Weights of a small GPT-style language model, trained from scratch on English Wikipedia.
Architecture: learned positions, biases.
Training: 843M tokens, 6434 steps.
Each number is 200 + 40 x the weight over its row's rms, rounded and kept within 0 to 999. Layers, rows and columns count from 0. The size before them is the row's rms in percent of the matrix's.

# layer 9 MLP up, 1536x384, rms 0.034, rows 1437-1509, columns 96-191
103,216,268,211,164,76,182,222,302,187,181,197,164,249,146,161,248,161,229,211,191,225,151,231,222,203,220,210,212,214,164,168,133,224,184,256,155,156,278,229,151,195,198,169,162,183,179,206,180,194,185,192,169,258,224,112,221,217,190,176,203,174,194,208,188,132,204,266,186,172,171,175,247,190,191,190,152,200,212,250,219,191,281,217,162,238,187,320,202,182,205,214,188,179,188,303,184
111,263,230,137,198,159,265,131,209,178,263,123,239,190,175,208,121,131,167,220,222,234,216,210,160,272,182,207,122,216,224,168,227,202,190,213,172,269,239,179,194,210,154,217,256,159,216,224,200,209,171,186,201,211,213,212,171,253,177,198,219,191,269,207,165,162,150,204,162,230,130,253,128,192,201,212,153,215,150,237,251,157,128,238,225,186,227,149,192,114,206,215,232,191,223,218,218
101,206,189,239,229,270,233,126,190,268,189,133,222,178,211,169,173,185,155,204,186,161,198,215,194,190,212,203,204,253,145,136,208,243,179,166,222,177,255,231,181,233,247,270,194,192,236,188,139,263,177,209,136,197,253,250,245,154,217,162,154,268,234,230,251,164,211,197,188,177,206,196,181,214,168,243,237,191,132,294,267,191,179,200,175,181,95,210,250,277,175,203,159,151,188,204,184
110,101,202,177,173,150,268,240,207,186,195,317,292,133,185,195,154,221,225,145,196,161,196,128,258,246,217,185,220,177,209,154,166,218,157,194,192,266,228,248,187,279,227,184,202,212,186,228,178,200,214,233,157,142,211,235,170,183,155,190,239,124,193,218,224,222,156,125,253,131,191,247,251,182,139,186,269,174,231,225,217,200,167,265,162,268,116,168,187,163,223,168,189,210,220,211,211
098,235,166,182,196,161,192,179,177,216,180,162,215,175,207,238,229,175,217,180,204,220,282,216,264,258,108,229,155,249,151,131,237,256,243,274,157,193,185,206,187,206,231,212,159,200,132,171,245,167,270,204,254,194,191,183,193,155,224,166,232,234,227,128,169,195,205,207,232,305,171,173,148,264,207,259,106,217,199,263,236,156,167,207,154,247,184,233,275,160,146,244,215,148,152,213,177
097,189,182,225,204,183,235,218,204,231,178,232,196,156,138,178,183,194,192,216,120,235,194,220,225,276,125,178,213,220,216,239,221,277,255,241,259,183,185,209,154,255,153,172,160,155,244,132,233,281,181,105,160,213,259,228,196,192,233,274,214,240,200,143,165,118,205,213,173,197,228,157,163,256,194,187,277,267,142,278,204,240,183,173,131,189,255,217,258,176,265,210,149,194,134,238,209
105,160,248,189,176,198,128,142,192,239,192,155,221,243,142,192,186,100,197,273,115,149,175,185,296,191,179,209,171,101,218,233,183,145,211,167,142,196,107,242,230,244,229,220,196,174,161,236,240,191,172,114,273,141,239,223,227,223,247,190,180,171,177,167,159,190,234,213,161,165,197,181,236,238,133,215,166,195,193,233,159,183,189,194,228,232,221,209,250,233,158,263,167,200,233,131,209
099,155,251,245,171,199,204,168,247,219,199,240,278,157,194,213,182,194,224,239,242,149,105,233,194,233,242,209,189,181,235,162,199,183,188,231,177,182,215,214,207,260,187,171,201,218,224,137,264,183,200,232,162,157,229,157,151,275,110,210,203,183,129,167,190,164,241,168,183,229,219,232,202,188,161,182,261,199,224,195,211,209,276,172,269,210,177,134,152,165,209,232,246,218,176,175,282
102,228,189,211,225,235,228,184,185,239,257,199,266,205,190,145,222,165,173,200,196,164,208,212,231,245,250,187,172,207,166,229,260,255,218,169,187,246,187,183,147,219,200,206,182,224,164,257,199,245,205,157,191,203,203,191,232,255,187,155,188,175,225,206,152,152,221,212,194,207,200,249,215,224,190,279,169,135,254,156,223,219,173,169,239,238,129,226,202,215,132,220,188,203,198,144,178
106,258,240,220,167,253,226,132,207,108,231,158,180,165,211,182,233,249,210,134,213,207,174,188,203,176,141,162,211,211,235,152,247,131,153,140,194,179,222,182,195,150,160,226,275,212,168,176,199,171,187,195,225,194,237,245,192,205,167,179,214,223,147,182,234,220,171,139,187,245,199,232,249,214,216,222,205,242,273,202,128,156,188,226,289,160,39,272,179,204,223,249,188,172,186,245,219
105,217,206,174,215,157,198,261,226,133,261,264,189,225,189,256,195,177,319,285,239,234,244,239,167,236,285,198,182,186,197,143,156,222,167,202,128,204,170,272,198,202,177,168,113,275,183,142,126,211,242,247,176,136,256,186,158,203,155,191,223,209,189,185,244,201,258,165,236,245,189,166,198,163,168,138,166,195,222,247,270,180,224,236,201,202,247,125,194,130,156,144,226,259,271,126,228
097,188,224,157,212,201,272,181,126,166,175,170,191,128,262,221,206,168,255,164,152,170,220,210,205,251,167,183,165,150,151,265,266,169,216,236,181,167,204,164,162,245,252,195,91,197,217,169,180,144,195,194,204,190,235,238,242,213,200,225,171,209,133,226,159,141,213,200,279,209,272,220,223,191,187,147,272,247,158,206,185,197,234,170,218,229,175,190,179,203,192,220,224,224,180,234,156
095,142,187,126,154,174,202,186,181,157,136,183,249,230,172,169,192,177,163,264,212,173,286,199,218,178,243,208,198,142,185,160,197,166,196,206,168,228,213,128,125,241,209,216,189,187,250,98,166,169,208,140,235,225,184,170,229,230,189,138,185,191,216,160,152,213,224,230,215,196,196,189,216,266,225,167,213,182,207,183,155,216,216,234,283,222,185,210,115,206,240,147,201,219,219,116,245
106,222,200,153,224,132,242,192,220,205,185,168,241,177,170,205,152,234,192,195,203,244,171,201,180,176,248,185,237,203,207,182,118,214,199,217,163,255,189,212,206,284,212,196,174,236,163,223,182,155,226,234,197,229,258,206,190,247,143,189,175,216,157,231,272,150,163,199,94,214,189,172,201,217,249,171,161,192,136,232,203,128,157,156,173,221,157,211,179,199,177,224,189,223,221,160,173
104,233,241,220,167,121,267,232,259,183,278,264,143,278,134,208,214,179,145,206,119,193,228,144,168,191,201,172,217,222,151,73,214,262,275,241,153,245,288,210,137,230,158,111,165,207,236,217,254,216,193,146,271,200,236,224,248,206,202,235,135,210,175,134,233,179,240,192,188,195,213,180,160,162,190,217,213,190,241,226,240,256,194,170,241,182,207,252,149,139,119,203,161,202,272,204,168
100,231,249,142,207,193,247,138,154,151,257,183,170,147,177,220,218,170,148,208,200,220,141,181,192,245,242,123,231,226,144,211,229,170,153,214,229,187,217,146,160,209,231,247,225,165,207,248,132,268,232,204,133,192,198,145,170,189,214,229,204,202,188,234,241,115,143,187,267,182,176,144,185,175,209,171,245,226,93,251,134,214,131,212,152,252,181,194,225,205,202,230,262,169,278,279,187
094,168,275,275,231,230,201,182,132,232,281,194,233,208,167,264,213,182,182,202,235,196,247,191,228,206,174,189,245,144,198,137,173,178,167,210,188,230,144,192,190,259,199,198,222,236,186,264,178,206,170,276,228,183,255,206,226,194,179,227,198,273,233,224,93,175,142,188,193,193,138,186,164,145,122,158,179,156,108,201,151,222,219,137,204,201,220,196,175,253,264,190,188,235,139,192,156
097,216,235,238,216,112,216,203,139,218,207,181,191,132,136,193,224,210,222,201,231,208,293,121,189,158,167,182,219,163,194,229,214,221,156,230,179,151,218,217,193,157,220,244,229,271,253,169,211,175,244,194,166,186,196,237,268,157,217,256,203,223,176,250,189,112,194,160,226,229,174,136,142,237,155,133,204,244,251,182,182,164,213,232,186,261,148,123,203,232,173,199,230,205,196,210,283
108,227,246,167,159,144,225,228,196,294,207,187,149,179,165,127,179,252,221,209,225,216,146,180,239,232,247,170,238,177,84,199,226,290,164,243,217,202,251,93,169,237,187,247,212,176,193,202,166,203,154,202,174,204,270,186,264,187,209,227,166,168,182,195,228,258,220,207,246,215,233,184,186,187,122,135,290,245,172,272,173,217,161,237,173,198,205,214,213,200,241,190,218,166,260,247,261
096,138,203,134,180,193,217,227,207,221,198,206,280,172,142,190,177,170,186,235,224,216,228,189,261,266,179,205,127,246,192,156,153,242,186,176,213,207,268,169,194,204,201,283,153,174,209,241,158,182,196,109,184,119,168,198,235,269,221,197,204,156,191,233,216,250,229,214,159,173,166,249,213,211,175,214,259,187,223,210,161,140,265,200,210,199,188,196,213,182,198,222,155,223,248,216,188
096,122,186,186,199,235,185,228,264,176,263,236,183,229,206,188,178,179,168,213,176,207,156,201,202,167,236,204,249,233,203,134,179,164,179,209,166,166,248,148,226,213,165,233,310,186,160,288,152,109,215,264,213,194,236,205,240,225,214,219,237,168,216,191,225,173,189,177,195,251,180,174,211,178,104,206,169,221,110,215,251,203,331,192,167,206,155,178,239,149,245,197,203,177,163,140,205
109,188,152,126,176,204,222,221,249,227,182,96,262,220,178,162,164,199,296,136,149,232,214,87,199,167,251,194,275,203,199,178,164,267,193,211,192,160,244,192,229,218,195,270,154,210,141,157,211,183,271,177,237,196,236,269,241,192,227,245,172,197,227,220,196,223,212,251,189,238,261,273,267,194,218,253,191,199,146,184,139,156,190,155,105,228,187,192,216,122,186,260,232,146,254,214,210
092,202,218,231,214,149,198,208,126,207,164,162,223,141,217,157,249,194,189,225,195,216,172,266,219,172,123,148,190,229,167,171,210,216,180,142,224,165,98,198,196,227,232,151,247,268,167,242,182,178,199,228,123,207,196,204,263,134,202,249,149,250,203,149,194,202,183,228,172,229,157,181,113,243,161,141,220,210,151,212,177,187,197,172,214,176,212,235,200,173,200,216,184,217,175,223,240
101,160,163,223,193,186,201,244,193,191,197,249,175,140,232,152,116,173,194,194,275,182,170,130,275,184,131,209,163,191,258,108,221,222,148,244,220,224,239,211,163,247,278,197,208,247,191,168,142,218,186,123,164,170,229,164,198,254,202,261,225,162,211,138,214,227,152,157,148,231,227,199,165,162,100,191,313,214,230,134,158,195,199,220,229,229,212,271,255,248,185,214,159,200,175,204,155
096,262,158,173,220,176,238,229,190,226,191,216,231,259,184,140,217,194,203,216,142,188,223,173,172,201,234,158,191,229,147,217,163,246,196,245,166,212,172,237,144,250,165,147,180,119,206,210,248,278,262,147,280,215,265,199,207,117,160,124,175,176,155,161,163,197,199,213,165,170,193,230,229,132,203,254,169,231,280,214,223,195,265,200,163,218,204,307,191,183,238,242,195,198,209,178,133
098,163,256,117,175,215,253,140,182,196,176,159,190,250,139,231,256,220,209,220,132,199,151,205,279,245,117,190,222,142,139,211,149,152,259,194,188,183,155,221,157,182,239,143,198,173,215,162,209,212,128,210,227,173,187,229,228,224,189,165,234,267,146,140,158,140,111,227,152,212,267,128,186,203,158,225,256,181,193,246,203,220,208,171,232,234,229,209,215,183,147,269,233,141,242,214,250
092,235,164,209,152,196,195,276,168,158,231,216,277,234,205,208,156,289,175,181,173,153,226,242,144,215,236,292,208,232,221,200,228,184,195,211,261,171,176,162,208,250,182,180,189,221,172,172,203,158,176,259,155,101,243,129,200,224,196,138,230,131,154,177,198,228,177,117,249,229,203,210,231,197,173,148,202,211,228,189,181,171,211,177,164,231,166,186,207,191,180,187,164,192,153,190,230
101,212,212,187,176,213,246,177,193,257,168,248,249,179,179,251,194,258,183,134,168,213,181,235,222,246,206,204,278,197,184,234,102,257,270,224,298,156,171,233,191,278,197,217,230,247,192,291,142,162,169,211,199,227,116,89,244,177,201,186,151,165,241,195,255,190,140,186,254,207,160,126,241,214,226,104,194,151,206,199,128,230,219,259,159,268,177,169,146,212,223,160,233,187,242,226,262
095,233,227,266,222,148,230,215,249,181,182,132,188,204,175,143,168,203,142,204,160,186,197,235,197,154,209,174,239,229,175,243,155,194,150,243,232,182,254,160,154,170,223,266,167,139,102,193,197,205,199,188,144,241,203,197,199,123,216,301,191,177,199,232,197,201,138,218,180,233,121,256,136,150,146,192,267,189,136,309,213,219,209,274,109,186,173,219,215,235,123,261,192,166,258,224,263
099,198,189,180,199,202,179,216,185,169,208,149,227,173,214,200,198,211,176,217,187,231,173,161,232,284,173,138,212,188,166,199,272,211,217,230,160,215,254,240,166,338,243,189,222,220,96,255,176,139,154,176,202,164,176,213,192,167,228,248,163,231,210,288,239,201,211,165,221,171,304,294,136,298,216,180,163,191,171,181,148,234,203,231,265,171,228,151,197,215,205,279,200,209,191,193,197
100,150,275,192,191,219,210,183,244,211,241,178,221,219,234,180,200,216,175,226,145,178,148,141,238,165,216,262,168,221,152,195,91,213,134,237,170,195,240,260,195,177,200,252,160,227,172,145,223,188,256,200,136,160,280,100,238,233,245,166,206,123,206,180,239,99,256,240,259,194,139,269,257,253,203,202,203,135,179,252,201,168,239,119,231,224,171,156,202,154,152,169,222,176,136,178,244
096,193,212,227,247,136,176,175,233,129,193,231,191,163,178,181,192,210,186,124,210,129,184,202,136,187,293,133,233,210,154,214,226,165,94,183,145,247,247,271,174,217,213,177,171,236,159,233,199,211,179,167,316,199,136,169,180,179,164,277,161,181,200,203,273,136,141,254,220,210,144,134,213,199,131,245,297,211,137,196,207,190,313,183,181,229,154,201,183,205,148,212,269,225,157,289,188
103,229,201,147,187,177,203,146,194,269,252,180,249,237,159,206,246,296,159,261,148,195,188,240,225,258,218,161,205,233,225,205,159,166,205,230,204,106,139,192,188,171,225,235,254,211,139,156,212,216,204,185,267,205,241,268,173,185,134,198,199,220,196,181,229,131,186,243,166,186,222,178,177,171,258,190,146,219,164,222,212,177,256,197,204,172,182,240,184,255,169,270,207,176,211,193,201
107,190,216,232,172,238,196,200,136,146,281,229,210,200,200,202,137,167,198,241,197,246,229,143,209,186,240,221,171,143,197,101,191,144,241,135,157,170,211,204,166,154,202,170,217,204,156,193,259,197,220,182,200,160,244,190,270,191,137,140,259,177,238,200,202,247,94,258,215,117,324,210,105,141,204,196,204,187,281,234,230,233,172,238,213,235,224,255,218,189,196,144,206,237,177,169,172
108,246,245,197,205,225,190,261,199,192,198,227,223,174,183,202,175,230,174,225,171,241,220,114,235,108,210,211,174,212,187,171,239,193,193,192,221,169,230,234,155,223,128,214,223,234,173,195,174,222,166,121,257,249,176,203,260,244,162,99,131,218,172,154,187,183,213,203,233,207,163,142,254,149,198,141,263,194,237,219,217,212,201,217,194,216,216,253,160,200,162,239,239,255,233,169,244
094,205,209,165,219,167,296,241,197,224,215,143,122,227,187,218,245,215,155,122,137,198,222,225,255,229,171,176,231,173,156,222,169,147,225,175,225,139,218,239,192,248,209,208,234,278,225,199,182,181,138,128,201,152,231,189,217,218,152,191,196,220,201,227,249,197,145,160,178,97,170,158,83,233,240,216,248,231,168,247,137,166,251,150,124,262,203,176,223,138,219,165,194,162,150,236,201
110,253,152,153,278,242,246,206,197,185,236,146,163,176,159,254,186,150,166,218,190,210,184,209,170,161,209,235,182,159,237,169,180,158,195,234,173,223,183,222,175,176,245,200,181,211,204,182,203,203,243,204,215,220,260,144,199,213,203,182,219,216,117,172,175,151,226,216,241,232,212,202,273,226,177,165,231,186,103,202,224,102,254,191,186,229,200,140,241,200,196,225,222,245,237,212,218
102,190,210,140,179,200,260,272,262,174,265,247,144,246,194,189,280,176,167,160,175,247,203,193,236,234,219,234,218,179,233,257,186,158,297,160,147,154,207,152,206,225,257,196,238,226,162,273,184,199,150,181,231,220,188,259,255,153,159,229,220,214,208,157,260,216,171,182,155,120,241,194,247,260,190,238,184,189,227,227,179,178,259,170,266,254,206,152,240,176,127,199,178,198,214,197,179
104,202,234,188,224,206,152,265,190,165,203,175,204,183,190,227,241,258,163,208,173,187,188,182,255,217,246,222,218,223,176,208,165,315,174,211,240,206,197,191,129,158,138,224,243,230,199,244,273,180,169,224,282,156,98,177,245,266,166,174,197,235,215,190,221,148,215,205,273,195,249,283,241,314,168,159,218,208,167,200,159,150,225,196,201,221,219,185,184,149,237,223,201,213,183,187,179
095,204,153,194,258,199,167,205,218,182,273,240,139,212,176,188,226,199,169,163,182,149,162,158,203,129,177,159,244,173,136,229,192,126,248,163,185,111,253,215,203,217,235,189,225,265,163,179,224,242,146,221,148,260,163,172,155,190,124,222,197,240,202,146,233,180,206,218,208,123,231,211,181,247,245,208,328,299,248,228,189,150,235,242,201,186,230,221,289,206,195,216,166,153,167,181,230
101,214,207,218,192,200,222,171,215,169,225,144,162,120,154,193,148,206,209,208,264,170,152,150,299,159,131,228,248,199,231,222,180,239,211,168,170,172,235,246,229,271,327,283,289,206,275,226,252,187,184,170,235,152,184,257,237,169,212,223,159,215,219,103,223,144,172,210,169,159,242,221,168,355,106,251,230,220,145,238,150,156,188,195,223,186,208,142,150,227,154,204,171,164,234,146,235
090,191,162,183,240,230,212,171,158,157,166,143,255,133,201,255,159,202,181,291,221,242,255,223,168,212,215,197,229,258,144,220,168,159,204,182,215,190,259,184,130,155,258,243,200,192,208,234,230,208,231,199,201,204,225,232,223,172,123,223,210,164,210,277,172,164,191,224,221,206,262,251,137,230,134,232,268,191,143,164,221,188,111,190,217,193,234,154,239,191,187,245,176,238,153,253,168
101,109,192,189,197,171,210,188,213,200,224,206,176,204,237,229,175,194,207,117,128,118,189,116,194,153,207,114,281,204,178,242,142,191,243,134,192,151,224,268,254,209,259,171,235,215,183,222,263,231,271,228,143,178,161,257,184,226,210,156,219,199,241,218,258,246,122,231,195,165,185,186,174,155,232,148,190,220,209,184,291,204,231,164,162,209,176,209,188,225,210,234,245,218,137,193,208
096,238,280,203,181,249,198,243,190,194,228,185,175,279,151,162,253,265,194,166,248,214,176,138,168,193,183,196,213,135,197,186,172,182,187,185,236,191,156,199,159,137,184,271,156,157,178,225,201,184,251,202,144,224,240,212,236,171,156,129,163,188,214,168,175,207,150,208,224,238,198,136,243,217,247,191,213,226,173,254,142,191,222,174,257,250,235,226,262,152,182,237,282,239,221,257,250
105,208,230,196,195,207,200,166,177,213,196,196,235,219,203,190,217,257,243,250,122,169,195,177,179,164,156,173,201,168,174,175,175,202,205,238,258,239,181,234,166,249,233,319,157,254,150,186,162,206,213,238,156,255,242,222,217,259,116,148,184,158,189,182,283,204,189,183,226,142,174,166,196,127,162,235,233,261,214,230,274,124,239,195,220,174,208,226,266,126,243,253,255,153,234,226,263
105,228,217,174,129,200,177,256,184,166,270,194,233,191,208,157,202,204,202,231,180,179,133,177,225,258,160,216,233,234,135,156,219,172,162,145,141,237,203,208,218,233,238,197,271,187,179,212,164,180,183,187,204,191,122,229,249,216,185,199,147,244,158,172,193,114,167,239,237,206,160,296,167,223,204,209,252,221,131,130,257,197,236,231,240,167,167,208,217,266,178,140,112,228,189,123,257
091,181,241,195,169,134,175,192,297,163,191,176,275,176,227,219,149,173,215,181,184,182,230,190,211,177,215,233,224,258,209,148,139,170,192,275,196,217,188,246,238,142,290,191,301,188,108,235,212,162,220,213,214,178,211,212,205,212,144,176,233,227,184,218,187,107,216,187,237,219,205,208,229,208,197,205,184,132,205,187,242,186,180,159,217,172,138,222,133,186,232,130,250,214,201,225,203
104,238,193,228,257,122,222,203,224,197,213,215,280,207,202,157,201,249,175,186,130,224,218,148,230,205,195,164,140,192,246,221,191,310,246,175,216,270,200,169,137,163,127,224,199,150,206,166,170,232,174,173,163,152,230,214,260,228,215,206,161,138,215,193,242,212,151,208,198,273,303,219,179,268,194,124,199,265,214,174,178,214,175,308,196,232,286,224,152,195,152,213,201,163,148,153,124
099,203,124,160,149,197,256,245,189,165,294,174,214,193,201,217,238,184,217,218,229,239,236,195,191,211,164,207,205,217,228,231,194,226,167,238,214,236,139,206,166,295,152,210,191,215,135,200,165,192,151,177,284,183,219,140,197,181,183,124,235,163,216,181,199,187,166,220,230,196,156,161,264,216,216,236,216,207,168,195,220,158,219,153,146,222,188,191,201,153,133,222,173,163,186,248,208
099,111,264,188,154,208,127,217,183,134,234,190,188,193,168,192,197,171,152,230,222,234,205,222,215,243,179,172,131,104,182,180,194,317,195,211,188,233,266,164,180,209,168,257,248,168,140,189,230,250,257,131,206,201,241,165,259,206,154,182,179,171,123,182,237,137,138,194,139,263,214,203,170,146,199,268,206,241,208,229,266,171,231,202,238,223,162,268,229,207,263,251,151,242,249,208,162
100,221,230,252,81,184,166,134,127,198,293,130,251,227,105,165,202,158,157,206,115,220,205,154,200,193,149,222,228,176,136,132,187,225,123,249,255,284,210,234,163,221,196,220,288,242,194,148,140,184,266,187,235,195,268,194,224,175,175,188,177,283,207,167,216,231,192,164,185,241,204,189,270,237,214,240,239,232,181,221,224,243,168,183,157,242,253,234,167,169,195,155,194,157,180,273,187
099,269,239,196,185,179,195,211,246,245,188,158,148,199,199,203,172,187,219,137,169,154,227,165,149,179,213,158,236,119,211,167,179,278,241,266,183,222,193,159,137,280,203,169,209,206,127,220,217,192,241,183,284,294,147,209,232,136,128,194,180,258,192,170,175,149,149,188,249,245,254,224,164,253,207,207,209,244,141,197,203,248,215,154,186,238,193,236,177,272,224,264,157,233,221,227,261
101,236,208,256,116,182,192,190,196,218,226,160,212,149,210,205,186,280,261,151,217,199,188,245,157,144,174,200,141,131,156,180,166,118,144,205,269,182,214,129,215,151,183,190,241,141,230,184,260,200,147,217,179,224,165,128,185,206,175,127,254,250,184,258,243,113,222,184,165,308,244,161,199,186,223,266,173,222,183,173,236,167,245,223,163,182,230,228,178,178,198,239,300,193,252,190,204
104,256,190,183,112,273,214,168,211,221,244,168,294,149,193,170,245,254,137,205,213,222,257,223,201,207,156,185,171,254,215,193,235,191,204,259,230,198,159,238,201,231,189,219,223,229,163,194,187,188,194,134,147,181,215,281,187,174,190,262,213,197,168,290,228,163,173,201,267,153,223,183,164,177,135,156,185,197,203,227,259,190,226,141,211,222,187,157,215,197,222,232,158,136,162,218,203
100,287,166,179,159,173,272,155,180,223,188,197,140,147,175,283,134,116,276,191,218,216,181,246,206,149,152,161,193,211,169,238,133,173,162,226,204,179,192,133,230,242,204,235,288,160,272,228,217,161,91,131,209,244,195,106,172,227,137,201,196,224,220,137,201,218,212,198,204,184,230,201,184,321,167,206,163,193,149,157,197,184,246,228,238,307,145,176,243,230,198,232,222,178,194,223,160
097,172,256,256,191,208,170,198,233,186,209,189,228,198,185,197,176,217,198,205,152,157,102,212,239,262,275,167,199,213,148,205,139,318,226,220,113,204,217,161,147,189,234,209,162,216,205,189,228,207,207,162,125,213,232,222,161,166,186,138,136,152,135,146,250,150,157,228,218,201,231,87,240,265,119,195,234,188,216,213,261,237,85,254,222,234,173,114,201,285,214,164,173,188,215,191,236
099,204,247,183,152,263,237,210,132,239,240,188,185,226,172,192,194,206,190,236,263,297,277,168,201,208,166,226,228,188,198,115,235,202,144,245,198,158,165,217,166,165,116,188,192,276,189,212,170,191,199,121,161,149,187,131,295,134,231,258,259,203,180,234,239,211,115,236,231,136,225,185,219,202,202,192,227,183,161,121,166,205,196,195,181,164,174,181,150,145,184,150,198,251,180,203,213
100,225,230,131,167,175,199,156,192,233,211,119,208,186,153,216,248,228,186,252,212,250,244,180,233,191,204,179,242,182,210,191,166,175,160,271,202,142,270,152,173,191,128,205,110,254,164,184,185,221,179,213,162,160,187,197,226,212,177,200,167,149,211,257,171,184,171,179,213,248,222,184,185,234,104,217,164,170,239,243,154,159,144,211,242,209,205,267,195,204,284,234,238,292,192,154,150
102,205,225,195,208,212,112,171,175,177,213,253,174,161,185,138,109,202,181,203,203,208,201,189,186,249,214,178,272,214,131,118,107,165,250,126,182,190,220,198,165,200,169,215,180,172,194,174,245,254,191,244,151,160,351,247,220,227,185,216,169,189,244,265,230,220,213,205,182,195,167,264,127,200,101,231,182,227,190,266,217,234,190,190,244,149,183,211,192,186,244,158,120,191,245,236,230
104,84,204,137,216,120,227,246,285,227,247,214,222,182,202,92,282,220,217,176,280,295,164,228,274,235,261,175,192,125,147,185,230,243,184,249,181,196,218,187,149,245,241,183,163,165,174,190,176,168,202,139,256,247,215,139,217,201,233,201,209,185,136,181,208,211,222,158,244,203,148,264,198,183,251,194,181,264,183,217,161,192,246,147,243,254,178,252,234,160,203,211,139,222,282,219,271
107,181,270,195,285,190,212,198,188,250,295,252,191,202,147,151,211,188,229,166,224,215,217,158,181,172,230,185,225,155,274,196,203,242,176,176,228,245,250,211,233,176,191,229,153,244,210,163,193,312,169,177,218,242,198,175,262,154,107,236,202,276,117,204,178,235,260,215,147,117,164,270,152,226,276,161,224,196,166,226,210,154,209,188,245,197,233,195,227,198,283,236,177,206,229,275,211
098,172,172,208,213,192,206,164,204,241,233,198,205,172,191,173,218,200,167,202,218,132,206,189,188,190,137,250,210,225,222,200,192,122,149,209,254,111,199,144,141,189,245,244,168,203,201,159,242,266,110,230,163,267,179,264,190,187,216,168,209,233,206,190,226,202,172,128,203,184,142,188,276,150,114,132,228,188,296,123,173,166,169,146,255,224,206,166,208,185,265,241,261,223,181,192,184
100,213,166,263,203,126,195,189,222,240,230,165,217,187,194,210,281,256,171,257,214,205,297,213,185,144,192,119,204,199,221,194,206,156,209,204,182,145,248,216,191,188,142,236,171,244,156,142,219,212,220,262,179,246,216,219,219,223,145,210,125,182,207,178,197,203,175,197,220,232,201,182,111,235,195,243,204,182,184,180,231,155,280,168,174,190,293,194,251,208,192,275,193,166,200,244,180
102,187,190,210,212,176,224,245,184,184,228,223,185,249,194,210,196,248,208,231,242,169,190,118,236,236,220,160,151,200,157,172,235,187,257,200,240,230,179,178,225,216,187,240,141,215,134,251,211,193,207,115,268,221,170,165,194,246,225,224,157,215,90,250,181,158,181,235,198,180,162,228,201,223,174,215,220,215,136,228,188,198,146,214,220,301,182,203,235,111,166,201,232,167,147,245,188
098,167,204,190,190,209,295,180,186,214,178,160,211,149,200,143,148,213,165,110,204,219,199,224,172,215,156,181,176,237,225,206,210,225,288,195,245,119,181,144,254,161,182,218,164,194,188,155,218,201,257,241,239,191,191,159,212,158,209,192,133,189,229,221,232,183,189,203,190,253,183,186,168,144,203,200,160,235,249,267,164,228,252,209,183,244,178,196,227,221,234,247,193,176,244,184,243
102,220,204,104,276,234,247,158,241,229,281,140,287,187,263,237,144,262,198,122,215,245,173,176,229,240,193,192,262,245,163,192,223,181,173,180,230,233,250,159,215,185,224,196,195,183,172,260,227,207,195,142,165,165,238,175,189,137,120,184,221,197,211,212,195,160,162,207,250,247,175,234,152,191,167,157,188,176,147,221,211,205,211,184,230,192,155,139,204,125,155,202,259,197,174,208,187
095,211,218,161,175,150,179,200,226,146,243,188,237,220,243,262,187,201,234,158,199,178,207,180,231,161,184,204,231,188,188,221,256,210,212,185,228,227,260,145,188,225,248,167,183,312,193,206,234,240,164,143,204,127,327,177,233,252,229,207,187,149,244,202,227,224,184,184,183,215,161,116,241,242,223,228,193,274,197,177,212,162,161,132,216,153,117,192,153,104,201,148,179,167,142,256,207
102,242,242,201,146,215,195,191,246,266,229,191,210,196,138,213,318,217,187,164,305,189,268,188,214,207,334,229,176,215,229,204,170,179,251,241,117,237,269,199,173,250,158,232,282,179,231,178,259,181,156,170,208,254,168,211,204,194,173,249,174,213,157,274,166,220,211,185,234,146,320,225,230,225,143,157,194,280,162,210,147,285,219,159,210,210,175,206,263,142,129,235,193,224,160,202,152
100,217,236,201,195,256,186,199,158,211,206,163,193,170,202,183,223,235,204,185,291,194,208,239,228,228,186,129,181,173,158,225,167,208,191,238,260,187,180,247,177,279,221,261,126,179,222,221,188,177,209,181,221,194,189,222,200,212,268,155,195,226,239,180,161,177,176,164,172,184,229,276,224,126,182,239,232,191,178,136,113,198,150,208,163,258,219,272,234,159,158,143,157,165,231,138,178
091,242,177,171,170,301,200,208,181,222,212,208,298,178,220,231,247,230,274,239,194,203,140,200,143,123,197,203,244,201,193,143,221,191,209,197,223,144,218,191,176,230,223,187,124,195,191,256,257,184,209,223,189,162,211,122,245,187,204,224,202,188,231,230,256,110,216,261,255,238,244,201,207,187,188,247,182,200,201,176,175,131,190,161,151,251,222,213,162,232,205,277,140,177,144,230,234
098,150,241,184,179,210,214,203,227,274,238,229,179,214,233,227,205,219,283,151,230,218,125,234,179,215,216,229,207,289,231,228,167,201,256,192,206,234,227,184,116,255,168,165,201,134,223,174,229,206,186,153,131,213,210,167,177,179,208,198,146,207,236,167,230,151,198,217,306,117,187,157,235,226,101,173,187,210,162,225,216,235,200,204,259,296,180,158,174,244,198,179,273,154,164,149,181
097,188,317,180,110,193,147,219,194,207,242,172,206,212,221,171,229,338,192,221,219,238,215,162,207,228,247,225,213,209,208,166,150,135,211,165,192,176,186,181,192,239,272,244,198,237,152,170,294,203,168,154,222,114,201,156,188,241,213,138,238,141,153,63,186,207,177,214,202,207,156,191,241,225,201,139,206,210,189,164,229,218,161,239,268,192,253,244,169,236,208,224,154,214,180,208,239
098,247,176,193,185,202,266,173,174,224,274,184,203,291,219,149,189,211,236,205,194,187,189,218,280,164,225,280,207,208,236,205,175,245,231,253,235,201,112,180,195,207,281,223,232,249,190,172,226,245,225,221,204,204,175,190,232,165,207,177,204,213,125,148,283,191,218,299,252,194,235,117,206,168,146,164,176,229,148,180,173,209,120,164,213,142,208,165,194,195,216,175,223,174,180,223,221